Weights of a small GPT-style language model, trained from scratch on English Wikipedia: untied embeddings.
Each number is 128 + 32 x the weight over its row's rms, rounded and kept within 0 to 255. Layers, rows and columns count from 0. Numbers have three digits each. The size before them is the row's rms in percent of the matrix's.

# down: layer 7 MLP down (transposed), 512x128, rms 0.215, rows 232-284, columns 0-127
# up: layer 7 MLP up, 512x128, rms 0.209, rows 233-284, columns 0-127
down232 113:121108118109151158119128150130118083166077116144141091126178126077174111119175110109186148117099080126134138137165110097118198145136132116206110163151064137146127139102123130076152162115121106139117181160158102078117133064128149223115102100174115112125120153134127099138109102239128116126136122083092082083138114202068156148166134127152121167092068125168133129075125142141096114145096
up233 086:095168151179099114055137176125194167085164191128082150165094139152134131126075124127135164096190129148153108139187101092067076126114147120103094137111044152127087165135103078162135150099086156124168177129134106135114119066203131126161138110150129136137102173100094087140135093116158133165131126090159164135064123130141080158195114156141122101136097103134135146126111157124160161181155
down233 087:128124082148108169005185166149094129116124153156143086152155136100153163073096118153154164119152112126122112170166201140100111060190135173142088151101154124144113133085090133174073119142119159096164111166102129080110164128103116186174121095111161177109140162137154109160136114105111145171045132119105161117134112087139160111136096103115126187095131110151120147110183127124173113080150
up234 104:142139122142088128131142163135115147104111162096143078155084160186094144127070107136112162035167089078156117154133050125091105126173139073192167138153158109093132115087099147134121150075149144133153119164150158163094154053168107144106142126168103094177141139140123183167077055125106133129174133132100169136146133035182127143113132084129137102126086145094144131139117097099102166126159
down234 107:155159069135119082164151118096132103135100153125129081162072127154105142150066096092114166112146145176157141049093153117115043075218191089149129127095128180068107169113099148147126131086097156183114134101091149182180138131125162110141135106103160088157065155102154118047125162092168102139104112102153153136106079142139118122142165111135109132124121100137124128114147183172133120146112
up235 087:082108178119064147068102060153127133132124090107109081115105132162114129142188143122201126139108110118210140114150125161161135120084087104092126130078155121133117212151175120127115061158163079129162147124090153160148114147112164097064055174109097080156125124110150138149084107118156095077096115144145136113153145137110207096113093126116141133178146134144117133059120095115119152166101
down235 087:150112121120102095131159149116096138110187155174189146171170082136104130117125151099078140099125101125084130156121166136142116139077162184151107112126179169118122087112214172150064170080121101172115134115123112170140089104155103140114107137180168091067149127116170101163120119136104162153167089112106222142091119102165051111165119110104173187098122140151092121135123092121103066145139
up236 101:163154132095170036152156160131146148100138118165173155129148129149064126113116161175095181144162126128124126086138110142208102128134169126134145115157130073155117120156151105152102170130115181107182116143105173142119100117117048098090108124141108128068137138081099157136152067092117098186107129193133152142120136131116208148062068138143143138095149149116131100097066121082107108165074
down236 090:095081154142135131092095094155113119165197099128115069076106178101134116105133152166131099078149103159120094187148127099102127151127174142146178153167166128105160106125152160145135075133118148102093137106096072149142083091131171139114102089147134096190109151130154110070115152097177151115081034082180138140148134127136153107130073073100160115139124156092058096092136089174174106081143
up237 108:113061093157075191195094145121145151116142099122112165123108108131128092124166126077068137101097092148122069143174100120118123126157157124149175163148123124165149125119117187108179121092146130150085125167090196119120078118149119105147148174080132130187160175132122131170091099094144201127129151156145106085111065082107126141139140099131103179114127191095064082155083154110099159148172
down237 105:110167147133138130104155119129142123174183087145122105199096162113162107174164149130177148135074147127136070131141114084165184093099146126079086089151136093134116091110103084106111164162120125039128106068113087141095150175126074114157215056178123107068161111152113138126096156158084105158129095095094097116098149146094100147136117142162098053098158144118101122150163100107157127135123
up238 091:139110112120201082110216094163148068113090140092121174114148180108178125166125167168111160063157098139108154166095108097078168107098092085165149066181142094124126127156098080128162157187076145150168126143166153115185116094137152093124143134171174146129132123136147123128120160063113092088126078123115113175103122094101135125127143097150099149114196157112146108125100169166156156119089
down238 089:099105065136088191181123111130058124173115109105165139146165166194110144132159092203107160091148169114159156122128134142114086110141192112103062142082180109127166113093101127095103134049131121160145110120107080198133120152124107124114082121098111122182103114061153093099152127120105110176087102097158143149118106070104064119147109133094165103133109115103117108120174145084116091105162
up239 097:055132124152182098172136169102125145139140127113111114116153107163087100115103099105051114054110171104164123148172147106150093111151129123105141135141113107118081117124152130169159182101142095137167083060113112129150107127108149098153164189127136138136184124200171167114121105130120151062114088121195135124113142132120197146176125153111162106172098110153167060173137104032096137106147
down239 103:137140105127074124163153121101084081154146128119080141111182099149108123102165193130132124174112118121064146094150111092110114108092031140106151094214134177132167155105133121113122043165121143124143109146164188123142156185131101130121165157087129122128105196066111132074111117145152162139114064135092135065119181139063131106092084119105073161131136153147100103146156133105127128115103
up240 099:159201086090078119149119123122112203154115141103151161135063151165118109129142148148176153122103132092092156106178125067126110147106142152153085155125115127235155090153116187179128123075134131125096167128116056154176142164150127132066144058191066112131100117162145143138177112137149140129082126161181084130145151109095108145109132103126121125173082124086127130155091119163109162144149
down240 123:110139136092119134139072139137146128136135108122122122067107105111166124106111170177164055149101129159124132103165129097100119142089169148095111100162107081128135152170148126146082150060148092066137174203120117103093155103178104092118089125088147136164165043122139086152167104161154198130112115127158073113108164084161167123176115153157099094157161143101127115106126219102086174098150
up241 105:154159143135163188102139103095129184065121105128147088094147119127095142136156114126095104085148066084095108115157126091115093150092131162111218120172196122111061122144106102164123163118202162125167108136102138141120084070134090133114171119122131103139165129126138120127092200136073112084044142113129130136181098158094116118134119146065091150078144137129114094197112092105175150122113
down241 101:122147185125106061097076094105092204073117160092102150112159131114091106125072153163142186094033103107121151122135170156143138154168143143171126140106145080101137095124156134137132153114100150047101108091111116097139117149144128188112139144130154152112083134139075114140115173075117176110150114152175153108104189109133207197104115122102128158128173142130173148123096087153087166131142
up242 107:119156104161146155118166133109154121081121124143119153109181129213104148130147169090126159132088118166177204199082177138103149052168152130146139095059159138133104106146125190125150174137151067121141118098155080119099083106097083135071183121141167119139070115134139115183148094112158170076138109114126170109110139151152085145099080146081106168118182112132119098149127156140148130083167
down242 107:126125152134104113148148146148174097130149108164123172186109145154120128128098110112118088125180137132124094148170182051132142134159130126124160084095177093153148100091124030159089180101178127080106165117156098149158123094165175116037145137068097121173094098162127147123166120127155171187131078149151102140138084138059123135120135107131083154098123152126128155066120165162129181161174
up243 097:120148182081124052153199119117139110158086104097148119099173095094136134164172111117154168113091131123133181138169088176084140104096105091073133107156134064081177141180107120110140101166115161080171103148151164136125191166158125157196146105143088147111145200134130139084128145096116143168101088165099139088076136153145181177126144142112098140130156141122141154093109121151094191180132
down243 096:071134123072106145200097106152076134096080194120120207127137124150094116139137160098111095138132111129081099101106104094119120175172146109199167136099116143099070113077200144126095119159091110163111113115176138138112113136119090162114113153105171150097122132150150116134171157117168144086170148110159129082210137132110090100118129133151137141141160095114064105148141158108065121067208
up244 094:164089173151146117120087145158091159106111117184149151102093164172134090098151128076136080106193076134100137142087173147174165120071114119135129102194114127107120102088078096141077174132131115199139177102157160076130053109117092155097128129182156134137125083128153112167133116116118094108133089155123073136116163183164185115149118146157098112147100130150119148222104109155074140115126
down244 101:081188108167155125141132148135092117105089128155117143077172164064163101133145127142128128117101146184083054112145133108138134107142133166078123118089113150137142109112185150087150133050088060160221238127132140131119108080171105116121140085113184138104121115117091100102103146100089110073161072116132102153096118164070108092151152157107127117117101107086148115147118140151088111120103
up245 096:117153103149157093161141103150071135120203111095079150130138106113143133160073107185149058132077180132089151167112158114132111128079140127087133106145076144179060145135084140103094151156088093104182098155109084131184198132193091090122138094150177087069174161137145143119126137160161150126086138077150155169125192127085142135126121153113082101077129139114122160139122111089145116143095
down245 111:139076134052103176099193134159106115105138159109120135159073102126138108153154161135105097144138167176116135100167171094116082108071125158191084083165136131101113104088138109118098122105110165155123117083087153148136078075138151137102149160154109143141085192109132166087130122126139161152130059121099102118165110102083167098116119100186238085104126156117149094160117111155104076081143
up246 094:149184128078104114144103156117141118083085131135150180147139105105148069091093126106141127140109082164126126148146111138133091078072128100121165137132124163152093135142185139161130048092178105109166103147119050124135191152158181158177172164082072121131073109081126137156190114086139109112161090131104147148125103102131101125158120141136114102071077168085077152139170121089152157188078
down246 111:104158105101071090134089115117176118208086145128152115079162133162167126158143149133159171247150040132103125139150124092134098178144125127142186141124112108197109147157106075154146160097082120165187079155162135105135143112157133142129123131089134181112083097123126104148139100110099145166135107106103089158139079087162115203159151156152094111076119143097090162141111102125137129117101
up247 104:184131146106132106066171138122148067097103120176083160132110094202118124078133138129166125091107112115131138084165134187168114166101183147170067152128123125146141111159169138114176176169062125122164102055151107124152130114135084186172190073175119092142094127142103144098084129146159104139112074150128104095157143089110140069172127145145144110097104143107117088120104074122092166168097
down247 104:137165094144168148158114178186165135143173128146182139128122088083157123043082043110082097111200105191087156183100182155107117154110117145139120073150132129117117116129136154087177130148162126080157116099105112140135133116113142187070069122076136115147156134159142121144199141106100087143149129108100141091087159150095106127111113114155099151078175086184137114170105127143157132161112
up248 094:133193131127097112154120133191154132158071184115082092111128107155123180184121161098147170141097130221161118078157132183114121140102187177124138107158141146156146133144104135091137077172086118127146113079105139116113139129178176143054127131112113118104140091139154159091176105063099145134127072056080141089117109166128185130156130194118064112166124150125143138125132153105138124099167
down248 095:153108167166185171023194127135141099096155151201135128097140118114095100123146133126162154139130157049122073143104162099147131127160099151119097143133090120117181126089106172115054149088144157122048152132102139094114104180152080111132063146184106160096122152150122140101118120144114119194085114106136096149118123084109123150103148120193135134091087095132143137188114160115127079115154
up249 098:118096176134208106112132126167075083191078115114118136065104103115146135149102123087100125049112094115116143105187100107140100120104102145193135136180123117106159151202111119103160107118089113139130091124128096120155189180162140122089103152058119101110175107135084153172159108142126071170108112112154141143106176162124086157165111096140192162138120104133135095185084122128151103171084
down249 097:137102115135187148106072136155140144140159083159109092133100127121174149107143150135100079172170126158124112136159154173183106158162116094123109161036167163115079097066150137150168156179174128127134207083093144126106136134139093122060121128117124143187167092178169135190122133107110111116195121152146089087141125132125119155159128151096116076064110103111110161191106144167123180100150
up250 091:119131143110069183135156145140096183161152040145136137147105134125115149097103100105084137099100100120218133119112133134118183137164132096144158151068176142063129122079138119148134103149151106131052206142097089137172165089116079149144117185119150155153170193132097120193143114119139123126089106187150140190129138126136194190127165088129125140127136160082148112093108136121127154159109
down250 088:132118143175201093103117160147132144099131137186129186135163123117095148132170103115117081156060133106142165170145149138155114154088158174154063127122168143135163101184129160154118098110132153113139159123160158134091099096144138102081173099188098093089127094080180163129076166095089194136150116096119153127149141123081118070130147098140097217070116133153129115115130095126156048155167
up251 100:174197140133121186128181137082112107064123129126159139151156161140100072089137128124142116144125174073158138146117154158159103150089146073086134136099070198053170098114116106099103085145150135124111157118160124092104128148135068107131154124125061147079076126116124129171136113139146169157160139089181142108123153086132135153094163128080083143195137114132129124137111109180117238149133
down251 095:112147076149095086142155142101167126140167126109083102118082138077179137097167078141146157176126173180170102180175080076093166055168112058124133108106115091199109113147173098156168131150141100114088108125128135137131142116090158137138105102096138123177168191138106144067110189137129093135093141186132144099135098148119164144157088189119107112106112120092114127188137152066105122115099
up252 106:116141106152163142124161135152180061097147093089152192113126115143129118108068166114162138163148189195136140111103124113095083109097162194081120143065109125085155108098129140137139085138164140164189090122104137153161122121196080111117168112122101181148107143112154118146079121129109074142087100061110107146153162085169091150099157128126188075121125192145137149096080119066102131098127
down252 104:118111104183134129112086164128123168110072058103090214141128130144149155141055123144118134179119158166135135117177108126107133097140211155183071169088141156127124072111156145129173130073125083104170107118112093123101104151214197115096080115106126158102109104135133069082082113173118133137199149134168138139117147157096097072171146134111133138140130139115137119146183143110124110116099
up253 092:110167177093161136147069111177147140096066126124106203132097139092126158216093137126135137152093082123082151123122096098106093179117153083122105142111143126179158186180088130099145145142123161150135115112129109087169156156115109116103144142200165116145112163086090071161114110202141159167144153030146152160117154150119145177132077144135135096150147124124117118184149109163103155096088
down253 092:156079150108119115102126165088165076128140155164152090141111138101153094077150123184100128114140149073134182112123155151141190068098112158134191106080177128115144144078103127094096189134088076060104131131138073156095161158160113141148163115116146073138129076136121180131118140109086161139138110164105069115098079161139153138152163063096132179156109103157101179108110120084188106135166
up254 119:156086117110132112137205128107072105106131178129107145160150187164119154132118202091061111096155101130129084100074141142134157093124164135129173151041098090135117050146117142081124098151146172154151110146123133128124132150160164150172127124119055110097096101097090134099115116162165109100135078146200107072153133135112162171159100120145190152153135108131094133113151102060096187122125
down254 129:141149097197116065179162156138138164137048150129174134161121105105102106110121170107090078144175121112144138115056087049141134093126109134149196158076121111091085176162183148153159146180161091118099106182107151147112090167123152091098160143091100148111091106124116191070123123101172103113133082117154079084119137183147077143132124106135112131135122092112190134111097119101112124134119
up255 105:154100157068101148168086146141162153103064126131098072143032126109127134165144107149123142168135129181103100111087112161130078197120115097136149088146129123116117151163122116148114226143103108124152157124142134098072094069110138088054168091171106139150133096177130116168107145113131089129148155206130138086206120133125090101129097153112110106139093116131096146128115175097127083157079
down255 096:099132138096109111116152123120111058119096117147160211092163120099153083112165112109134101143100132078151114108138076135107161069113156186135166167105119161165110137130192065097113135099108138069137097152130159137104110123140148105175190099114106178131172141102081089101145116144132166115093117075152096086109082133073143093164114128170168134189132140096139122028159080128112159106181
up256 100:141134110158094114128126163077163114163134129075166115127107150067067165088126139142139089129160113114175130150131076177144120123144130130075075123145147079119159173128128109088151142141150139114117168126134162153100075139112172076069184130123085101112081095109150085134111114130127065151120178205188122114151131126143087203079149127117075172162126141070096158142101085072129122193095
down256 089:108162110148130139122150144134110100111126120193155150179093065162116138120119117168090150172119127105099095130054127112155195128119155062082114104113138146163164086091214099170074161171069170151159095123084128058126094137092158086183100110173158117115124112107151143093123148123105124108147072113149142127083149138169096115128153167176137116103211107101126112121157114203134149123105
up257 092:103128102074133138127147124112108147240129143101173114156093094151174117097147191090179134174101089104118160178113122086166115154128117128139138128099155147181158130099126086134086121189109105198055117145125098073142106122182123126125138072110102130089112156148090151152120111112157097113124121121143163087142061050132157158130106095152117115123215118133180174156109093139135096093110
down257 092:154133121110089120123080125136161131057129127152099149197116195106090117097097045109050104057102172144077100149096152165130169168149187095106176165156114122097181130145114136147154157123185112076131154133187115109085152169095204119108112128147153093105118134115133122157160114157103118156139159078139150163121169172134107145132110125105170168146070124156132117152194103104125118095127
up258 097:148114097090118120160165085101167093090162063135115138116147185140096163081139136133120124151141183075156083128114121103136072140131121195116163121104152146133187151146118139138116127133081139149130099121099134118185100124138173092172134169054123099050118141106056104115195133124158126138123044099171141097143228129138120128138143127081078103140172139173095114112133102114145185162137
down258 099:180189119127127079153188130160085074110131142130102115052114137106075165138117127098131121178216120162114165153128130138147130134166111171131116156149070148137175127187123219164127135146138096050154049136144079107144145073116169082116135131099174111136095148123137154102115167153153128128135128138120164118147078114138139095117120105151143161146117114061092122176109201137177122125122
up259 104:206112116076133160181133118114219171154133123067137068118150161111148077169149111125109144073123069107131119111141092122135134135115117121094158140090149129081156129162125052167140129203130131113179148146137178149119110090120148089133143104088096120105178125146160141213118137077140163090026159085115128136128135147160142135158099110110119113110174074143121150126139125175143125083095
down259 103:035127140106114097174137161138071135107114115183108192144078085139074165110105137119138119164129133160106132134115130151121130075136126131160117142144097145158097135089131199088140155081137126169087102084141044058150137179090113174149104125149155120162105044115103116094179098164108102153215105148164088161143154101168106137109135136116139151133091179118140102136058130115149128129128
up260 108:098152074115112108118084151119113167161149108058126152202122132175172162191168068109131099128113132130156145110145131133136053120175123119114193096130133103174128142136070084173077128123100125121163068048079117148154142169132137163152154144098119095167122130156155124086054108107080097152139113155126151169123140117091102207124150146151142092185167097160157117164126100126153098101112
down260 110:106113201139092163152101164130103138120153159136157184101132014207140175085132174112152132102215165115177168128129100158148173182093118147137101111113138145141142121130105150150162115171097178120118125094111120063099035097116124097106092130182076135110109131214136132133144118124134128103158139126147128154139126084149108108085071106110136126138100133136120080114112131169119130112083
up261 093:175052101173057128113067135130142099151163111169117129097157140148165143113091114141182183148142111160122110202151102106075134136082090112114123131096138098087110181141101094133173154133098137152141087079124126097154133155102117090122177052082128136097118079137151057099111143111101134137123101114145141067137143130136111131203150135148136209118064147121076141136172157083138140148175
down261 095:114137106172087123108155140113165125074125154134159084157104079098101093158137116175060140118093083081170122113177102091137138136092167091148160154137152186080180151156130123172099135163161075125112129104090162104157170107116132176111160129186106131092142127155126089154121174125165140055089082148144094156136124095165139091098142120143133081157142149108180162117037107059159119121069
up262 107:126183050040165109113183141118104059066145140155208141127096133140155122129080104127152120194106109126186181153180084151093142160111116097136160116135134127158098144073107163108097132099138069137115156161063123150087074086089158129157107096146180139154135162139116130141107108131116092148159156102143143160070082190173114121146134089102159118093166164136118152125147136111113129099129
down262 105:183106186166135152092157102185120169193120181096113078151147199126083073142178152117187168118162126167139134088121141166128128121134090121148104064141140137143181102146116144108172163118097167085138131111122148103104142115085124187110167169188054120104105152125145105121121123138149162125173084139104138102152134137116181167138129161113091184089157162100125195161143106202118130151113
up263 103:109120095099124154170126110147101143134116149137118094106162140144067181104141155137104129103122102106126126110167073126160099200101129179080159135145140114056062126112124150145141138153137129101142110114118148163093136091135105208054191121125126197145125083104150127092203111165127144124066107140117145122099074171096090115129166106166085069109075188135126118100085113163122173081181
down263 099:141115151130079163134158126144163125083131126092135136143075151139097175114140109126124100087171137086174143165071114087181146125152168152157104116053112107196124098119095154105116092127102161161178163120114132111019118124107200189142140129194117136204118133159154168150103098165138072122183084103125138110130136167100148114131119081142078133142101157135085108157156127064132139171125
up264 093:132168107092058077141137149120158119100141201177103100167147111180153109088190163120148120119167091140114144148063166094168138055116125182138113139164124092143098142142114202135100093095159116158051082152132155170155111175133130172125114111120137084093132166118118135090165084193172166116158097162171106180141119133094106155164149084162139109100182091151119124139125106113166161117112
down264 102:118115169102119150124146174075120053167159118158136165141172167100135089173147120156124111153092141144103145151139069185147124119090090150127109172054102131058086154159149110106112112096102162135117140145059109148077117148150135136198196104152099148166109138128143117075147155153138138129133155148128108055159143134099079136094175067172086095183115196175132172145125132138110129090148
up265 095:141123102124131183167147113102152142153105082137096134104115078134090147132150077173087142108101099180139091089183177133131114188125122158133157082134083096131053172100170167134101129061140146078110128149102134120127153133137088057068094068088162125147201139194157155188118129144117167150123167114090122189157150139118184167143107144148146085113137118201153122137095127124144130114153
down265 105:150153210142101146151145128058117139142138194105073186093191110128148097134126117125128153131111104054182171206124142134076085098158110090085109066148146193137135148137125120117185063111137177152142107138167154153113102150124135114103118124093114118110124138136080148112071138133114078140103160086154098159100109130132114145143115129158113164201136150083170087161056143166114139156147
up266 109:183161109089136110103178064119172105144156090105107066111119122158093163109088117178137064089178161169124081171113113191161165097170094103151140116138085108089106094121160105133161108136128122140129156171131140085105092193087124113175098153121159136070059159144157150098117139082119131102169147165122167134110194083151166110109175108143098088071148100147102140112144082110150146158164
down266 105:150135148185165076085109142117103136208137121140106083158090102076139135133191078111140078179097108113126108104165087134184099142075106146137104133122150135135115149087083128162181135121155126119096141077160174136142184070153091114093140104178144121158162123113128111088124157163101117117075111169116144194147035155165116095106116126061102113104115140106111199104079134165144108146102
up267 104:104175106102164108166098184126142097151157151130101111154136110123122128092138152097133098133103097120104113119115100111182086061147140070126084128115148110137147106135082071135137093156139159129099044090140182079119157044202147085130142115099159106121145165155173109127121141147118105124144128123191144097183127156217126177135118190136135128110100088052162138138148122115171143176068
down267 110:189131160085090167162135184179122154110099127165115079143112118119133084154082144114111083115161115115120034140104129173153113098201102122122152069100162122168081066101072153065107196125192106145109133115100091136111098144132169045112099122105127148141103145055143100139116132141166136171126099116115125148114108114088129131168152138152129101150203122152115163095090115089140118099137
up268 097:163111112097083150100129156113148098142126147091130129169097111089169154176180173106097109162145099149151142153189140128111109110127152161138110105148092155174115148085092102071182169036132117100131125148142084154108144091165107102083117114156062134205127131116119130056154195174165177166124146177185112105130163114075125080146176100086163109146103144123100139104132119141115168096078
down268 093:119149106146117162054123130128136158125097126129098143099126147085110145105080175187201073120151131082125123190058204099137174098077160118153107181091099110171114160098129169123157196199134132099138148164103120103136159119181119172100079164172135115130130112102147085120135143096109121125109087092071101116148140113181147123122119097066146124117091122147133084046159096116151117145121
up269 090:132175144151118089151157105091077072128129126123153114153110172172109114065121114176150109118119149121089128206130113178192096111115119148142131092138143120130107147123074112136077110103179102139104077122143124131146179139129132133163044174087122087099147193125061114100162135136037085106112077144154143116090156114113105145090138189139116105183127208143112130140138128123208131142114
down269 089:157077084074090105109120134156161159116138147138125172165160084081126129147127120107058163126162044176076124080104183111069155155121082126097181137141167127108085142161197144091136151154097098093108159179093085093112061143117152154094120102110113140142104123128207140146098134122180145151152200096139103103133156139149111108084128091145087133102146108105113128110106096105093098083168
up270 102:111179104146098143126107087129167136127164145111125111090095085104157150152149133138111086102121168096126173153148106226147098068115126106140153101137204188103080101116095106151170188160150144079141099096122108109131126112188172090199068123097171116120088136165180131138086166124153121081142101054147110158153155134146113104103162120137202133171120078119106154130088131154109096136094
down270 093:103092170186160136125152134171103120171069128138181159113150138122149131083128104109154088173142127136072177082119136044092125172172177162119096119163115126156155115135155178118128132136144084150184180154097154126122141128159125201107131147170156181131112103095127114139152104097087129175102138144129103068112139097122128138105156094136084175096082139128184018129123119106202136131109
up271 111:177123097160163156122128083112076136127083156156177168125156090151153117148154165111121155118141162082106198072139080139095156180144100136106119099088129139164106092109104171124151151076130110169161163184106066097152110165057073132140121126102172088118115171179104140217101073103157149152120119129094075133092121135131095117086133149153129105103130141080096160151116157152114138154208
down271 111:139132102106161133208149138124176141032129141156126170167123118172191163098123132165209108109118141174119165165100131100156113171123182127135128073119161106108151126096123162125081114156194078126073112131087145092109101130170142126146124174106132112066131121132112188122089129038121109124120131141128103111164103158175035163132150143163086128121132120140125145156159128075151105099162
up272 102:121213072100084106140127148141108127098080143105133150094139119098143154170110094152126150139107131161134083111153132083121092134148136118042192125149180184141083141112140112115156157159081126111077098133103112180137148166067147073117143139116220147115062131072175140123138147034127169123099088157115119136073133138131117134156118137107153102143163100191103127106116100126127139177179
down272 106:143159124128180123035149171143155124129134144124150178140156119163136127126191149124109148095198133147047123156093157134152077155143183079123166100126125176154179107070143150166130076141126127147140150077114130129166193112120127099125135172120117126138172141130099110142158135113125140173152113098114094103144098150139163096144076088151117091131120074155112125176126063215106104207076
up273 100:167128126108162136137126169107157129163164160103185084112141129204168176123089142061104114063151122076139129123207085124159124097158103131135156094121135131108149145094127128129156152137132120157148098083120101161121180142082066095059153153133127161132082144157135086129103109138080058119064114151061093142170167138123095138151180154095126096132098168120095153177088112159080076137149
down273 099:132112083109160132146187125149162117099107122103173159119145103064139147149131112186094160153148140138148131132098180136135110113053098140174169051105164141105116125169117181111124114124113127109128116126171201136131102123097107133148122153191131100096097138083155085141130128177157146097171127107135124107144109066142184159137091133105127068060070172159114097081038095133117181148069
up274 096:159074126132186164149149114087157113126108184146172102133182190125135110131113164137110094126101118168078105112177127122107174109058138063183144157090082078083131101218101098157052137135140118110110132132196106153092107117138116107175179109141138141121146138163154161137151171126180114072165080123173117125185137126164115133100119110160082153145110087099163122106126103109136181115096
down274 095:077096140149155108118137130140129145136120094113103118159115103171085152173146136184190115140142156133193154156161152097142124075105084147209114120139122172081130157116122201110167143076177154103077129109101130205073099116090125148112106188087144121120082184130150085093181126115129112177142119127092138089118080089140060131098147145102110109054088154150125111083136145116157079120107
up275 096:104140110080066093121166160148120102088117096126143123136164132165083156141122193132159081139120106112103165126095179154123102112176155148135179128078103120112105069156180093126105165091117210149142147102147073134112134134120153138137133143088077136202151056063102160041134131141150122095124120128134137099172142116073115114114105156132115090135133115167109067154090119024132122115139
down275 101:172134134122161132180150118172164107107106146128127164138109127129153180143121116145158108134143080067171145112113060115198147093152137087145134122158125138146134135113116129174088086169163072119074141082148118196172188168094091162113090141123060113105109121113176143086114087056168116146097101168130113198088112137119170170171133118082138201136082127130092155116185089100129142149133
up276 107:155207101097113158157208107103163101048119151128184130150151119167143131157151167176089104123096102135159090103153145117139098121128121181163158170148118115114121142084095137212143102163205112125062136215152114170064108130152102130139158086073165108103106095111131158123155127133116113141171119156128146107102089119115126130140091132156131129108105157125096176097127083094203108139096
down276 100:086166147183107124185107167104145137141129104163136093159134127057168081147175123123194069180110151094094123121085146123131176131112131172146098153115173166140113129134137083130152139131106154171132154107121106110069146208135148150070119123187158117130108086122135144151104094167126137116123167213123116121174138131228155121151138158069092097112149120140089142113101181141075175112090
up277 100:105089071133143135169111133130056099138134162082136096168155148158057117130074163054162111121131158143111187149085100144116111116150125099123084056142078131148109121125150149068164142112143137124150144126161124093152169088104226167110156170121122118136128084124130093065118191124184102130122111118070116138190161131095143129142136129134175113104096180099114183092103140152133113176175
down277 099:111106154100089131128148127080118168138140123141145116151138149125144149142186107147120142133158141109075091083212182152140104087091082066171179121113083158104140102080143080164126132136093085102136139091113178116122088139125128104163103129079171198137178173103133118117066108101110153136106163179192083146152056158084152166170134166092091155124169110127100094135182138096134164114169
up278 096:196138133165093120146176181072127157157174167120112181107124142118140131207171138147082144110159140162119088118107064087132125157127113137176146154120187078151166169145215075166181157127105113194140123131186144145125107092124159096142101129120123088064127146104101166094115094131156128114086086140173150146121142121108155103136093143105150057155162123079118116134157139059101145102146
down278 099:110123066103128150093113100137118131109063111130145113152109116091125112072130115071095116131130148081110173095110164163150104160156150081040108125104096154130096096093109196089142119141163174057141186127082171105090099094152155153102137146150160190117166180155141062093064225125087125148161166077119137143160120133116159102120123131099125141119136071111131109103148110149129108170110
up279 092:152108123111083183133087147082155079099107156164150094161091167129107147141162113120128133144129081163175068115137143107099097152119048153133128118109149236126081139189122097115140122133154146210175119121141092139101150152095120083156107131159116159144084118129120104123131185108161118119161162051133105178176115142145151116161139103125151098200121153122055160130100180071106137125106
down279 090:082070122141110158125189092132200132076124119124131129085127162198119183096093085126118106097108159149117141098127157145061196088162126098119118176167118070101178176139115103134179085165101159076124160103100130138160133123129141149181103117126154078117207180150154156124109136198147121159121094181129130094079113103112141184075134156159170111114155103168152106129122131137115099105107
up280 099:165111104161082198168141112195086140174121177107113116083074166137055149112146141141104121140119168178125062132079130133100190070113106128107182101191195150140124134144106096111111157197144096146143141158156104114166099155145071123120123134103143150127069103116090074088087111183099118094135117135096116120136136157171078136120125082140144157109089145129114063184149134145112153140098
down280 092:139130115141114180064109120098147090061151101126148105157087102107165180193106136100159141077091174112113075099139088196133125146101114116106100143125128093102095133097199161083172151148157098114124124100111055103072148129109151192204088154159131053081107150116112108150152186140138105134146088146169141150133155132108121084119067122144124110079137146114087146101159125121116080155167
up281 108:174147092096101069172179107106104095134093140152112139111125136097095124130104133083141095159119140118136195117141130160094083182171124163121134118116157198091054054105110154071122081159102104150177110112125108108125034189125112134117089123143160112069147123127130108148082114111124181108166121123153163090138131095130077140143221134150134060167108185152123108116130142143172124134118
down281 110:131152157156140100121102107170148140119129119160086119109140108114099125153138085199068124136027108182193139123133194121150083154137188117087079174114165080090126115107089130168118115127152091175132140154157079092104167093150114124167098164126164076130158158170136137091138085095134144122157169153142066086143081099136100107117103135124110109122071098158199140160086139063113132144150
up282 095:143151068090161103111158111125123141151110062131104136142168108125128187126174140116128217123067120135120139165144109118126150104092180103120195174133173110099115109074145103085153073125093168144126066107124118088118145074184123118129160132122127093146108115133098157204118083148196152135065118099134221155112173113145106135133174143162131095104147147114123160156126171090096110076090
down282 093:142090076138102098111088137162115110117178093164111056117149106176160129110144076092127096139171187113129085146161138076119105145108098119150083126106126182112107147172124126093049155151111122193107201139101115091108090162129077130133083115151174131098163101093140089064109144101119049151118103119103169167080121141081119082099131130157127153161110127167148080114094129154080122131064
up283 106:067156104120165093175156052140109131124119111144107205126074130136172121087132105213088121126094103107129181192137064114178151081125120117062140121113160125074101115105163161124137231110103144120175099093130092127157126110059140132155113166126161131097162126105170139098102147101130137116081148095083115063143154130167106096122089132125127135170120097144189147118142096117125107130113
down283 107:110079142169139135108100160124168145101121120128143132147149141129184126158046126069106072136148144167151066128138073140101097111128151191139122144141056165121072085091182122072105127102189121116119156118146105136129157139147150070115085117104116155120109200086101133064130179108116144157070076113143121164122097173071076110098144103188083137129132111116127179113191097120145138147107
up284 101:168169179137102123108136110139098096194100150113102088143134111186148188065105146130103172121106125128074107128139111162154107094134064092119142150104135117124096102134149173150086184168157096139093098085140184128184102113154100155105101099161133093090165116168127082113132096116180132154134087128121139119159176106036133150110116095093150138108069159114159087089107148136220150182102
down284 100:137113093176085135147175150143152157134140154143069136098080188070098112187109148151110105138171161092206155133092156105114145127142191129190156094187073187153161199082136145163145105161132140093130119155147088076111134148089166114109120131145145136131076115157137152144111144106112082120202127117142138076126177122144160169127145098125095077129138030142156165128120110151122120107143